{
  "d_mlp": 192,
  "rope_fraction": 0.25,
  "tie_embeddings": false,
  "init_std_up": 0.0835,
  "optimizer": "adam_hyperball",
  "warmup_steps": 276
}
Each number is 50 + 12 x the weight over its row's rms, rounded and kept within 0 to 99. Layers, rows and columns count from 0. The size before them is the row's rms in percent of the matrix's.

# layer 15 MLP gate, 192x64, rms 0.0839, rows 0-108, columns 0-63
126:61 38 67 46 60 61 26 39 39 59 26 46 36 54 55 56 38 56 60 51 57 54 60 48 47 36 42 60 41 58 59 29 64 52 50 69 58 42 40 61 44 63 16 57 62 55 36 57 50 74 35 53 41 47 64 64 44 50 33 36 51 63 59 70
102:54 74 41 52 59 65 39 42 49 73 67 57 36 28 50 54 38 55 53 52 77 56 29 38 33 64 54 50 24 41 50 62 52 52 61 48 34 70 53 37 41 53 56 49 68 28 47 54 52 55 23 46 34 50 53 49 56 48 43 50 38 37 41 38
084:60 35 37 34 48 51 55 42 47 53 71 69 53 42 34 57 49 46 54 40 50 47 41 51 54 61 60 30 47 66 37 35 17 55 41 47 53 61 50 34 42 34 64 59 55 70 37 44 58 36 39 63 48 82 32 41 46 53 48 46 29 47 60 36
089:42 77 59 27 39 35 55 48 43 56 44 45 70 58 54 72 53 57 53 52 39 70 43 48 50 60 66 82 39 29 60 39 43 48 43 48 31 55 56 45 49 31 51 44 51 53 58 55 54 55 42 28 32 38 67 50 70 38 53 33 59 55 42 60
090:30 33 42 44 56 63 55 53 55 52 56 56 46 32 40 65 34 66 49 56 48 46 69 59 59 45 33 67 56 32 52 30 55 49 46 46 65 48 59 50 40 60 45 33 56 69 51 79 41 60 80 63 60 64 49 37 39 59 43 69 30 38 54 51
095:61 48 49 64 49 50 64 35 59 58 62 55 69 28 79 51 45 56 39 53 55 51 41 37 60 63 55 65 44 40 32 46 68 53 52 50 61 54 40 40 33 49 59 49 59 35 47 31 51 64 30 38 68 65 33 62 58 77 33 48 55 42 69 38
101:61 61 52 54 54 32 53 22 68 65 34 43 58 45 42 50 42 48 76 43 52 29 50 57 46 43 53 36 35 64 63 55 35 37 53 37 55 62 48 54 47 64 31 63 58 66 49 63 41 69 58 65 39 67 63 42 55 58 30 31 52 59 29 48
108:54 64 38 51 56 59 58 47 44 64 43 68 47 53 62 49 68 69 56 56 52 57 70 73 58 56 83 55 49 32 63 45 68 66 41 61 56 45 49 42 64 33 48 59 81 51 53 48 39 45 49 43 76 32 68 46 53 47 49 61 45 37 56 57
106:75 59 62 63 62 36 29 48 52 30 36 45 38 55 40 52 41 51 41 28 61 48 71 55 60 23 35 48 39 58 83 47 49 48 43 56 64 25 57 55 49 40 44 64 62 45 58 42 43 46 60 53 33 53 64 52 65 55 66 56 56 46 44 39
090:46 60 49 53 74 51 50 53 59 55 69 76 42 71 51 56 48 54 58 73 33 55 47 39 52 43 66 38 53 47 53 46 71 56 46 46 51 40 45 18 70 59 50 73 47 42 55 39 48 70 60 52 44 65 52 60 35 45 34 47 38 26 64 49
085:70 42 44 49 48 54 39 67 57 63 64 63 36 59 51 25 36 62 52 63 51 54 47 69 71 57 51 46 37 42 54 40 56 54 33 48 64 68 54 35 43 35 73 30 48 42 54 47 41 40 55 53 48 81 28 66 51 45 44 45 72 57 41 42
102:51 48 46 47 59 37 40 53 65 29 36 46 49 55 31 72 55 58 56 46 48 61 56 44 39 41 46 58 59 27 33 64 47 44 43 41 32 50 24 42 57 46 51 79 41 43 42 64 41 59 49 63 47 29 81 66 52 53 67 44 66 62 45 57
095:56 58 34 51 49 43 25 44 34 65 48 60 68 51 40 60 47 70 51 33 57 51 67 57 54 44 27 52 40 32 54 57 67 49 51 47 40 35 46 59 44 34 25 40 46 17 49 30 42 44 58 39 51 32 61 48 50 74 58 49 61 60 52 47
105:41 59 58 57 56 54 46 46 76 42 71 42 61 43 40 54 69 47 61 47 39 46 54 57 58 67 76 60 65 62 49 44 73 48 58 82 53 59 52 65 45 49 68 50 62 58 58 65 42 31 37 74 53 71 57 55 64 37 50 61 58 55 57 48
090:71 44 63 50 43 56 36 57 75 62 50 58 50 55 44 37 66 67 49 42 59 49 50 48 46 43 50 48 25 65 56 53 38 56 52 72 39 75 51 44 77 34 56 31 56 56 37 53 60 66 48 46 30 37 54 29 61 44 32 42 51 43 33 52
084:48 34 52 56 58 53 27 30 37 46 63 56 63 51 65 21 54 50 42 46 42 36 52 55 59 57 67 43 43 51 56 50 23 39 52 49 31 61 66 42 59 48 36 66 64 57 65 58 77 40 49 71 59 67 53 63 69 49 49 60 58 57 42 62
094:57 56 58 57 60 39 60 48 56 41 63 46 54 54 46 48 59 39 60 58 45 43 69 44 43 65 26 39 58 54 19 49 60 46 77 32 66 61 53 53 64 18 62 68 19 57 58 47 68 44 45 49 57 36 42 48 50 57 45 46 55 66 58 48
123:60 74 58 70 60 44 37 53 71 50 42 45 51 46 50 54 30 45 53 58 16 50 60 47 58 36 77 50 54 55 63 58 67 66 65 49 60 46 42 58 73 50 63 62 67 45 42 47 46 53 44 67 57 57 66 40 40 39 41 47 77 53 42 52
097:63 47 42 60 65 54 57 29 51 50 79 67 55 53 34 54 53 63 51 45 56 34 80 26 59 43 39 62 49 42 45 60 46 51 27 41 22 46 55 65 55 45 52 46 58 56 37 51 53 57 55 45 39 22 36 58 49 36 45 71 45 47 38 56
105:53 55 49 52 62 35 33 54 63 51 53 52 53 61 64 74 53 73 69 54 37 54 37 39 57 65 43 67 52 34 23 46 57 44 29 51 75 48 34 40 55 46 51 53 54 55 46 44 51 64 42 53 44 32 51 43 43 72 23 31 42 43 34 58
085:56 65 59 55 40 56 73 35 44 46 46 46 47 51 45 56 70 28 68 43 32 57 53 45 67 33 41 52 35 37 68 63 41 32 50 34 50 53 48 55 43 33 50 52 41 56 44 69 47 22 64 61 52 59 68 47 45 39 83 46 56 64 58 49
091:46 65 50 38 46 50 67 30 55 41 45 71 35 53 50 44 40 67 61 49 45 44 52 54 53 62 48 57 52 57 49 35 68 44 47 54 53 35 61 56 42 47 45 55 35 30 66 29 60 58 60 61 55 38 59 31 74 53 40 21 55 48 50 88
091:24 66 54 49 76 53 30 53 51 38 37 72 32 55 54 45 43 60 69 53 40 42 49 42 64 52 39 56 49 52 44 41 46 45 45 49 18 80 67 39 58 40 54 50 59 67 56 44 44 44 44 50 37 57 41 52 32 59 40 37 69 65 42 52
091:80 57 49 60 37 45 23 71 55 42 38 28 45 38 54 45 36 65 53 38 51 40 61 60 44 51 47 33 58 16 63 66 39 54 55 61 57 49 49 74 47 46 50 49 63 48 26 44 38 49 52 51 60 52 51 34 71 49 45 45 66 44 56 44
111:76 59 55 56 40 50 32 38 51 74 30 61 42 51 47 56 53 43 67 69 46 45 58 66 45 67 51 56 38 59 43 52 60 58 56 44 55 39 56 39 62 69 59 60 53 46 37 60 35 54 56 63 52 48 42 38 63 61 82 30 54 72 65 66
091:62 53 55 48 44 51 52 63 56 64 43 55 31 52 71 50 67 31 35 56 40 42 42 28 53 31 40 67 29 55 43 34 70 47 53 61 41 47 49 40 53 61 49 34 36 34 41 72 53 47 54 56 31 72 41 56 64 45 66 28 52 67 63 55
097:45 44 51 52 56 39 48 30 27 43 67 53 49 51 39 31 38 42 60 52 53 53 45 56 37 53 45 53 67 55 59 58 35 55 48 65 44 47 34 47 34 68 59 50 55 69 40 73 54 61 65 64 53 63 33 49 42 66 23 66 60 19 54 68
098:68 46 34 47 36 62 31 37 43 28 57 51 62 47 60 45 26 65 63 50 63 45 29 56 35 57 45 37 35 45 65 44 42 47 35 61 62 54 64 42 50 61 54 57 68 56 45 37 60 26 62 47 46 61 50 45 30 53 36 58 76 62 39 44
104:46 66 61 42 34 55 44 46 37 40 51 39 62 43 47 37 46 51 66 46 31 52 49 76 58 65 62 48 51 34 45 69 41 55 45 42 57 48 72 70 52 43 77 62 50 39 41 65 57 40 45 40 47 24 43 64 40 77 36 64 59 66 48 47
100:42 56 65 66 45 63 40 47 40 48 54 54 31 54 72 74 64 53 44 47 44 36 71 25 58 56 39 49 60 56 40 35 41 53 44 55 41 48 19 50 42 26 44 44 72 48 58 55 43 57 60 67 67 54 39 58 54 57 62 52 76 62 58 49
096:59 37 56 47 66 47 48 47 59 48 22 51 30 38 60 58 42 78 43 52 57 36 58 46 45 58 60 36 55 38 70 64 51 50 67 34 49 68 53 45 46 44 56 49 58 66 42 71 30 37 36 49 42 53 61 42 52 41 50 48 66 65 64 84
091:54 40 45 59 64 71 33 40 51 31 52 56 28 37 39 51 42 62 45 41 34 50 33 59 58 53 68 54 42 57 54 48 64 34 47 33 46 66 60 50 70 28 65 30 39 72 39 61 55 38 49 38 52 26 55 56 49 33 52 60 65 66 45 47
101:50 40 31 46 60 48 35 35 40 61 51 46 39 53 30 51 44 85 67 51 48 51 48 43 37 64 42 46 58 52 66 47 56 57 62 52 43 50 54 43 67 73 44 47 53 68 48 81 43 52 59 58 58 55 62 45 22 32 64 26 37 51 56 50
082:37 71 56 40 61 43 41 51 46 43 52 64 64 17 42 39 47 53 36 57 58 59 33 53 47 48 45 68 43 47 44 46 57 42 41 62 51 35 48 65 52 53 57 66 59 23 57 78 41 50 40 49 58 73 60 72 43 65 46 42 61 45 48 23
105:37 49 63 50 57 65 74 48 61 37 45 26 37 56 35 50 47 44 64 44 20 58 32 49 39 61 59 55 44 42 35 45 52 73 65 63 41 55 56 49 46 43 67 46 50 40 49 40 43 57 51 75 23 68 60 62 33 64 55 40 46 57 52 60
109:39 53 59 47 42 50 33 59 74 52 60 27 45 43 51 54 29 42 58 61 34 33 29 58 42 69 59 63 50 40 31 71 46 43 52 76 52 75 43 33 50 56 46 57 40 52 58 61 39 58 43 38 37 25 60 48 37 52 53 47 40 46 34 49
089:59 57 56 42 30 49 46 83 57 49 65 57 63 64 50 44 52 68 56 55 38 62 60 34 50 38 33 60 45 54 62 62 22 59 28 48 52 39 55 39 60 63 52 61 54 49 49 40 64 43 62 54 54 67 53 62 75 45 40 60 34 59 67 30
084:63 60 50 66 66 38 41 37 59 71 44 49 60 65 39 62 49 38 57 53 32 41 42 35 35 65 46 45 66 63 55 50 80 43 63 70 37 41 39 64 62 56 60 44 60 43 36 41 41 50 80 62 53 61 67 51 66 65 61 53 47 44 43 46
108:42 50 52 48 39 61 36 58 41 62 51 55 56 31 43 36 37 63 61 26 43 53 71 51 64 57 72 43 51 60 32 49 36 60 55 63 46 69 39 43 76 54 35 60 57 44 58 32 61 71 54 52 77 46 52 42 41 46 41 41 63 37 40 30
103:53 58 38 42 43 48 23 45 68 74 44 56 71 40 43 71 47 56 51 45 30 43 59 25 32 62 49 50 50 64 34 42 42 57 51 60 53 31 81 48 49 55 43 64 74 67 42 46 40 41 51 70 58 52 41 48 64 45 45 57 46 55 56 54
105:45 61 64 41 46 47 65 35 51 43 53 48 46 39 58 43 47 45 66 41 69 52 38 42 67 28 59 57 72 61 51 51 75 58 35 30 35 48 68 41 34 40 49 60 45 54 42 57 27 65 35 58 66 57 45 49 58 71 36 29 46 39 33 60
104:58 25 41 66 44 53 62 50 45 53 54 48 28 46 36 53 56 64 61 75 40 33 50 69 56 54 41 54 48 29 56 35 57 39 24 77 37 54 43 48 47 35 56 44 27 55 42 43 40 64 49 46 53 53 45 37 52 56 49 65 53 67 29 31
118:65 71 39 42 65 56 49 48 44 47 54 53 52 43 62 48 54 47 44 60 58 59 57 77 47 54 60 55 20 54 65 49 45 80 53 52 37 58 65 62 45 36 68 63 48 48 58 67 54 57 27 53 75 35 54 64 60 45 38 52 45 34 49 75
093:72 41 41 54 44 49 48 53 49 22 37 40 80 38 66 42 49 51 57 54 42 49 53 38 67 50 36 42 57 45 71 49 49 42 40 37 34 55 64 45 41 46 51 35 54 59 22 43 33 40 34 54 52 33 39 68 52 49 44 23 61 53 64 65
093:47 65 46 74 60 33 48 58 62 34 55 50 68 52 76 54 37 48 68 50 49 64 46 57 48 57 67 35 53 42 37 70 56 40 45 30 48 59 52 41 44 40 56 50 25 35 53 75 34 35 65 46 50 72 45 59 54 57 59 38 61 46 37 36
095:33 41 39 34 51 36 45 49 40 83 56 50 47 56 49 29 66 44 61 47 47 59 38 55 45 63 65 46 52 39 46 63 57 31 58 62 45 31 48 48 24 35 68 52 44 42 35 51 30 44 49 32 43 57 32 65 58 66 49 45 40 75 58 50
106:53 72 42 47 56 48 50 52 47 81 55 42 42 32 34 50 48 57 72 41 52 27 50 50 54 53 40 51 38 54 59 50 35 52 57 35 68 62 40 40 29 44 61 73 48 64 42 58 43 62 63 70 40 73 47 28 39 37 66 49 50 57 57 66
122:42 70 47 70 49 44 38 52 44 74 48 54 65 16 55 55 35 69 61 64 40 47 53 24 64 69 28 50 58 57 48 46 51 50 67 46 63 58 42 60 50 66 44 47 51 51 43 65 74 67 57 43 46 36 43 49 59 62 54 38 51 64 45 61
097:28 47 49 38 39 45 61 54 36 49 48 35 34 58 61 63 42 42 58 33 50 41 41 46 64 64 40 60 51 54 57 57 60 46 53 60 46 53 57 57 45 16 48 54 43 74 44 32 69 61 46 38 54 13 53 54 56 68 51 39 71 40 36 54
100:59 30 48 53 49 54 52 52 53 70 64 66 61 76 41 62 51 61 54 59 38 33 60 67 54 57 54 46 52 37 59 61 58 60 61 74 49 31 27 58 51 69 64 68 65 55 34 52 42 39 46 35 43 59 40 46 61 64 50 24 34 53 43 60
095:69 39 56 45 31 57 40 33 46 16 64 56 39 56 58 57 43 70 43 59 46 64 37 56 36 42 49 43 41 48 57 57 36 69 37 57 54 45 43 64 45 49 60 72 43 63 29 39 49 50 64 67 43 47 52 26 43 60 25 65 52 61 56 54
098:60 55 46 73 48 61 40 54 28 43 48 54 68 52 21 56 44 55 51 52 53 48 43 49 72 62 46 53 60 70 56 30 52 61 39 65 22 40 52 64 45 46 48 58 55 42 41 53 40 41 55 43 27 52 31 78 52 46 70 54 44 28 56 41
094:63 34 43 56 56 63 67 56 55 42 59 54 46 37 60 54 48 44 65 42 33 33 62 26 47 46 59 51 56 51 61 47 61 65 34 61 67 31 55 29 77 55 45 60 43 54 42 73 59 61 55 50 64 33 32 53 53 72 54 39 58 30 34 50
114:67 52 63 37 42 58 50 59 40 63 18 28 60 37 70 45 57 66 60 48 41 36 46 33 65 51 45 41 65 41 54 38 71 59 48 36 76 45 48 50 57 40 73 55 60 25 58 67 43 44 44 46 55 61 58 61 50 56 60 42 54 54 65 48
099:65 68 74 53 57 43 44 58 34 49 35 34 46 61 47 42 34 59 52 75 41 45 64 44 50 36 67 64 45 41 56 61 51 47 51 49 41 35 60 59 77 55 35 46 71 69 62 59 45 28 51 54 44 40 57 74 44 38 38 48 43 63 54 35
103:45 39 71 54 69 58 47 34 49 46 58 54 47 32 73 52 43 51 60 52 47 68 39 57 66 85 57 60 52 48 42 46 63 57 58 55 62 59 62 52 56 40 37 33 50 50 36 70 56 61 53 38 60 48 64 35 31 73 43 53 31 66 36 37
097:48 64 50 40 54 44 44 53 53 31 34 57 70 48 46 69 46 73 76 47 42 42 59 48 43 27 62 45 53 30 38 45 47 60 34 29 53 74 43 54 60 52 47 36 59 52 29 49 54 56 56 53 13 43 62 69 57 51 38 41 52 52 44 52
088:38 30 73 44 33 25 46 30 45 49 46 55 61 44 64 35 59 53 60 50 52 65 56 41 47 62 51 51 51 50 57 62 44 62 49 66 28 48 53 55 56 72 38 20 35 60 44 46 37 32 44 55 33 49 57 37 50 40 56 75 65 49 59 65
101:39 62 44 42 67 53 49 35 64 56 40 41 35 53 43 55 43 33 43 26 66 54 38 53 47 36 72 42 35 37 48 40 67 60 53 45 48 30 56 49 56 60 36 51 57 36 48 70 69 23 54 38 42 40 48 72 43 54 32 29 36 52 62 56
100:61 65 51 65 59 49 63 62 77 21 30 63 51 81 57 52 57 51 66 65 43 41 59 39 51 57 56 56 56 54 47 57 49 56 67 40 51 57 60 60 57 53 43 40 50 54 39 38 45 57 67 48 46 63 71 30 59 49 32 52 77 54 66 55
104:47 46 60 40 65 29 62 57 53 37 51 62 61 61 46 47 61 56 61 65 42 26 46 50 65 59 43 73 38 46 44 35 55 64 50 29 63 59 48 28 37 32 40 60 53 59 75 53 42 30 44 65 63 40 65 50 54 58 40 64 34 32 48 43
105:62 66 48 43 43 71 57 43 63 41 61 49 54 46 46 49 61 36 69 39 58 43 45 34 42 50 45 36 43 51 62 75 46 61 46 63 82 27 41 31 36 34 54 50 51 51 43 74 46 68 57 72 39 46 53 38 58 36 53 44 47 46 61 69
106:52 35 48 56 67 52 66 32 37 52 25 52 63 55 62 42 40 46 54 54 56 55 28 46 52 62 46 50 54 37 56 59 51 66 64 45 27 58 74 58 45 36 48 54 44 26 18 46 63 54 48 81 47 52 49 36 54 40 38 48 52 51 38 69
094:58 43 67 63 57 61 52 47 49 45 50 70 40 56 47 53 34 90 35 36 59 66 66 52 58 52 57 39 32 38 54 43 43 48 59 44 31 50 30 44 53 41 25 40 48 33 40 51 44 60 50 38 34 45 60 26 57 54 56 31 53 56 51 33
092:37 48 38 75 40 58 47 42 48 56 55 14 40 31 44 55 62 30 41 57 56 46 44 57 48 45 68 46 13 57 61 48 54 50 67 29 35 51 37 44 67 61 45 55 47 63 56 37 31 53 43 58 44 36 51 63 46 53 58 65 60 52 43 39
094:35 42 57 37 59 38 56 58 66 46 61 64 70 49 38 60 48 59 47 50 51 47 49 40 44 19 41 67 58 54 52 66 55 72 37 72 31 70 45 79 63 52 56 56 38 63 57 45 41 49 82 56 58 43 55 50 59 51 56 56 66 49 59 57
095:31 48 65 48 55 50 50 60 61 49 65 45 85 48 48 53 49 67 51 49 45 45 45 55 54 43 66 61 58 50 78 51 58 56 73 41 74 50 30 57 66 45 39 55 55 59 69 58 78 59 44 62 51 63 26 57 30 48 52 62 59 52 51 41
106:29 49 43 54 46 54 43 53 32 59 33 56 39 47 60 45 40 62 55 59 40 50 39 66 39 36 28 46 38 57 33 40 53 59 21 61 45 55 37 62 48 67 54 35 28 52 63 50 32 57 47 21 41 33 58 60 34 39 41 44 36 45 70 48
091:54 64 45 54 27 62 72 60 47 31 65 38 46 62 59 45 33 60 42 44 60 59 64 56 47 65 32 44 45 35 44 45 37 57 37 52 58 72 47 44 36 44 43 54 47 34 65 45 54 53 65 54 58 50 52 42 71 48 54 48 83 66 25 65
109:28 43 58 65 21 49 45 39 57 52 60 30 61 51 40 56 60 59 58 49 38 27 54 48 30 70 64 63 40 57 70 53 65 52 35 48 52 44 38 35 67 64 41 56 56 50 24 54 66 64 62 53 52 42 53 35 69 49 64 42 59 60 53 45
093:46 59 58 45 45 39 75 59 64 60 52 31 52 47 55 31 64 60 57 31 47 48 34 35 58 34 56 41 41 54 45 79 67 59 43 43 41 36 46 50 62 83 59 66 57 32 41 58 55 47 50 55 24 52 48 63 52 47 69 57 59 45 54 36
108:37 33 22 49 64 53 45 62 62 65 58 30 55 53 42 40 68 48 53 27 50 44 70 41 48 49 44 43 34 54 49 49 52 38 33 60 47 52 50 54 57 40 56 59 66 38 42 61 89 54 58 70 41 28 52 65 63 52 46 61 62 57 54 43
103:42 62 86 75 20 57 43 49 72 46 70 53 49 49 55 58 29 51 59 33 47 59 53 56 72 37 63 37 55 47 70 58 42 44 57 50 51 70 45 42 44 54 56 38 47 53 51 33 37 57 50 61 52 53 53 54 71 61 39 45 68 44 54 57
086:29 59 43 54 78 59 64 37 57 61 47 64 53 32 42 46 59 45 28 38 64 41 62 56 45 48 62 33 28 39 55 49 30 61 59 44 45 50 30 42 35 58 50 41 56 43 57 67 44 56 58 27 53 29 37 60 27 56 62 51 36 59 57 58
102:33 49 55 37 56 51 61 41 55 50 44 35 43 77 50 78 41 67 63 34 33 50 50 46 44 23 60 47 56 45 44 56 40 72 57 57 44 52 73 57 50 56 52 61 34 44 56 51 56 31 41 20 51 55 60 43 51 67 39 60 47 44 46 75
104:46 58 62 39 40 60 55 33 33 29 45 44 18 33 65 62 32 40 54 57 43 43 56 32 54 70 47 65 48 55 40 54 62 52 44 60 49 56 45 40 54 64 49 46 57 52 60 74 63 49 38 45 57 46 44 47 22 49 23 41 54 68 43 67
096:78 33 55 26 71 48 57 46 34 51 57 37 50 52 58 51 52 48 68 39 48 42 39 52 49 36 52 66 46 22 61 58 32 58 47 63 38 39 47 27 66 50 39 47 56 60 58 44 79 43 59 45 48 39 58 46 30 64 41 48 55 53 34 34
101:47 74 19 64 47 64 38 44 73 41 50 44 50 61 49 65 59 58 43 51 29 50 36 46 57 57 49 53 36 69 57 71 56 68 43 44 43 53 61 52 72 52 49 45 48 25 55 76 47 70 58 38 47 44 51 53 59 43 52 23 43 51 51 41
081:61 44 45 50 44 40 58 64 48 52 45 41 33 54 50 59 52 43 37 56 59 67 66 75 48 43 67 45 53 31 36 42 48 49 64 69 56 34 30 66 67 46 38 72 92 47 46 50 56 51 68 58 47 66 52 64 46 55 65 45 41 41 58 46
114:32 56 41 59 59 44 52 35 47 74 49 73 53 61 62 43 48 27 54 37 50 53 29 58 33 57 54 37 61 67 53 58 36 63 53 43 47 53 30 56 60 61 63 62 39 50 50 59 32 60 37 70 48 40 56 50 63 27 26 48 62 36 65 58
099:38 54 36 54 46 69 35 39 40 58 70 44 64 55 27 35 76 63 57 45 67 67 68 63 48 32 35 55 55 64 45 49 41 64 43 33 53 39 52 40 49 59 31 44 58 42 66 31 49 53 47 52 57 44 53 64 47 70 58 48 43 67 28 59
097:62 49 67 54 59 47 48 64 41 49 56 64 37 42 49 54 27 52 57 27 76 62 55 52 42 62 69 38 49 32 68 47 63 53 49 63 73 56 53 58 45 58 63 45 53 37 29 63 58 53 43 72 48 51 49 34 50 68 49 28 57 24 52 59
094:57 55 82 59 43 64 36 46 48 41 47 46 62 57 32 70 14 50 43 50 35 31 54 59 43 39 37 54 67 54 46 37 46 54 57 55 75 52 54 65 42 62 44 49 55 50 47 50 46 80 35 65 55 47 74 55 46 44 34 52 48 50 42 56
092:42 47 42 41 51 50 52 49 47 51 39 66 55 40 57 39 57 61 73 48 57 19 55 36 52 78 53 58 59 33 61 51 67 42 44 50 40 62 46 27 33 74 51 44 45 58 36 37 72 58 42 34 63 29 54 59 48 35 59 39 64 37 56 59
086:35 68 55 60 65 47 60 13 50 53 54 48 45 57 41 58 52 49 60 40 56 58 45 55 47 49 57 56 46 58 50 54 50 32 58 58 34 47 74 52 27 29 64 58 57 71 46 55 29 78 64 53 49 33 57 34 64 62 45 49 54 60 68 63
094:50 61 62 41 51 57 53 43 50 77 61 72 47 45 49 22 35 40 45 50 58 41 55 36 50 57 53 59 36 23 44 60 63 37 55 77 45 77 55 57 57 48 52 45 62 51 44 56 36 71 40 52 65 52 54 68 58 52 38 71 59 60 67 59
108:74 59 39 37 63 49 41 36 71 37 55 52 41 56 13 39 59 64 65 33 52 37 54 51 49 53 47 61 48 53 54 43 52 51 23 61 55 64 45 48 41 29 38 53 65 48 41 59 57 63 54 62 47 26 42 76 50 47 43 37 38 55 49 38
095:52 53 59 35 37 68 54 54 56 50 53 37 55 91 49 57 74 46 48 52 54 36 48 55 49 62 53 43 64 17 35 64 68 62 52 49 54 49 53 60 39 51 40 49 62 36 56 43 56 62 63 52 52 40 63 64 38 40 49 40 51 67 77 40
096:57 63 37 46 38 37 33 58 71 46 56 54 55 49 50 56 45 57 58 57 44 32 51 37 37 48 31 47 53 52 64 41 51 49 48 54 37 28 58 56 31 50 47 75 63 52 41 59 37 75 75 65 50 33 49 50 66 64 19 41 67 59 49 63
104:39 51 56 60 44 63 61 45 70 56 57 80 56 54 49 59 63 53 71 41 33 45 58 24 27 59 48 59 53 62 48 38 61 68 47 47 70 59 54 27 36 30 49 28 47 52 33 48 37 53 72 53 53 56 40 54 58 55 59 35 65 50 49 56
100:33 63 57 65 59 60 35 61 34 84 47 67 40 61 52 61 41 42 53 57 57 63 46 25 54 55 40 47 59 78 49 42 62 48 56 69 34 37 40 54 32 56 61 46 48 58 66 47 48 40 59 45 36 18 51 61 51 45 41 45 59 59 53 49
087:43 58 61 55 54 54 80 46 52 44 41 39 40 16 57 31 38 38 58 32 58 57 57 64 45 66 40 48 42 51 49 39 60 60 63 58 70 33 68 49 64 46 51 60 41 46 56 43 34 44 56 46 75 50 25 62 38 38 54 60 48 47 69 51
100:68 54 58 43 42 31 50 44 38 58 32 58 64 53 51 25 45 61 88 69 43 55 59 45 45 52 49 34 30 50 57 40 55 57 52 74 51 27 49 40 29 41 32 43 54 61 45 50 56 40 39 49 60 69 62 55 50 42 60 55 44 67 61 50
077:56 40 31 42 40 30 77 63 60 55 70 56 38 74 55 34 62 51 54 50 53 80 61 61 45 38 63 36 51 51 36 58 67 41 45 39 43 42 41 41 40 76 40 37 47 46 48 31 68 50 53 48 48 59 42 29 49 40 51 38 52 50 55 36
103:39 54 45 44 70 55 72 30 47 41 44 25 42 47 36 49 39 45 58 50 39 52 41 60 42 69 48 70 34 50 52 41 46 54 49 32 58 69 51 52 53 42 56 38 64 27 41 66 52 54 36 78 22 53 49 50 64 57 48 37 48 69 59 67
118:36 66 66 49 43 60 61 32 64 56 55 59 38 50 58 48 59 23 56 40 53 51 51 46 61 35 60 64 25 45 40 51 46 91 64 49 51 56 45 52 54 43 58 41 69 50 43 72 39 54 41 60 53 22 64 43 54 65 41 62 44 58 46 54
089:58 28 46 58 56 56 25 32 62 59 56 28 39 30 61 50 39 51 58 55 42 54 63 57 37 22 61 34 68 44 72 31 38 56 59 53 46 64 23 45 51 58 47 53 54 57 68 32 50 35 58 50 50 53 58 52 55 53 65 32 46 58 54 54
106:42 58 53 46 42 54 38 62 45 59 23 48 45 44 57 50 50 50 76 61 62 45 65 55 27 44 65 66 62 44 37 39 41 55 40 62 44 51 57 53 61 46 33 67 60 40 65 80 49 50 19 53 41 48 34 44 30 62 47 57 40 34 37 61
100:68 53 48 54 77 41 49 58 59 72 59 59 39 38 53 63 30 36 65 49 64 72 36 52 83 60 55 38 41 49 46 56 50 38 61 71 30 61 58 47 31 48 58 62 62 56 40 54 40 46 44 59 55 44 32 38 50 69 58 54 59 51 49 67
101:47 69 37 71 45 67 35 48 32 54 45 31 48 45 54 52 41 43 67 50 34 39 40 38 50 34 58 29 52 54 50 49 61 56 30 69 54 28 65 43 42 34 20 57 46 53 48 39 40 50 41 30 37 48 62 61 35 57 49 66 45 33 46 55
118:46 60 69 49 39 76 41 44 67 52 38 52 37 66 51 59 58 70 76 43 42 49 45 59 42 61 52 31 61 40 54 61 55 42 50 68 56 50 33 53 42 54 61 61 49 39 35 47 60 56 55 55 56 49 84 56 70 77 52 37 64 61 49 41
104:41 45 56 43 67 41 39 37 43 50 44 66 53 59 57 36 45 35 72 62 58 64 55 52 62 57 54 54 61 50 37 44 66 40 52 29 67 43 54 43 50 60 31 57 45 47 31 74 36 54 76 67 71 42 69 52 53 44 20 63 56 57 58 49
098:86 44 56 57 66 40 61 60 60 62 40 32 44 35 54 53 40 44 60 70 64 47 63 47 52 64 35 51 42 44 56 58 42 46 41 50 25 50 49 34 46 49 65 50 61 46 42 58 63 49 74 64 46 58 66 49 49 69 60 51 54 22 28 60
097:49 39 50 28 38 48 62 34 47 40 52 43 27 61 47 59 52 58 53 44 45 46 43 52 62 73 42 72 47 64 51 48 64 50 45 49 53 58 25 42 29 44 82 60 43 70 36 41 47 47 38 40 58 40 32 51 45 68 65 66 45 46 67 33
095:40 51 68 63 28 36 27 77 50 38 59 41 44 34 58 54 36 41 74 32 43 40 44 43 49 45 40 59 51 33 50 35 68 30 31 47 58 27 55 52 54 60 49 62 42 58 60 39 52 49 78 61 44 51 45 44 38 65 42 43 53 52 58 44
102:36 55 48 44 55 57 62 51 44 50 43 65 53 77 35 65 61 45 55 57 32 56 60 45 52 45 64 40 41 59 57 41 70 68 69 65 42 64 49 50 64 34 38 68 41 46 50 38 60 67 20 44 54 46 41 54 22 69 47 35 55 48 51 33
097:60 31 64 73 42 34 41 61 43 58 55 54 59 55 74 48 54 67 61 68 41 66 55 49 37 43 57 39 62 61 56 46 31 45 33 49 40 53 53 67 67 53 43 50 72 43 46 60 32 42 45 38 74 44 54 36 57 62 56 37 67 65 35 63
098:46 47 47 59 40 43 64 38 55 58 44 41 40 45 46 53 70 88 58 43 56 53 38 53 50 54 47 74 52 42 26 52 43 55 46 39 36 60 65 27 51 37 45 44 43 54 48 38 51 56 35 50 14 36 41 35 33 53 45 57 33 51 58 69
105:60 66 47 57 75 63 50 40 64 63 46 63 40 43 45 64 55 77 68 58 65 57 99 55 45 60 54 46 37 55 38 57 38 57 51 59 51 54 58 52 48 62 54 46 38 36 65 57 47 51 47 52 39 48 30 59 40 61 64 40 55 35 49 47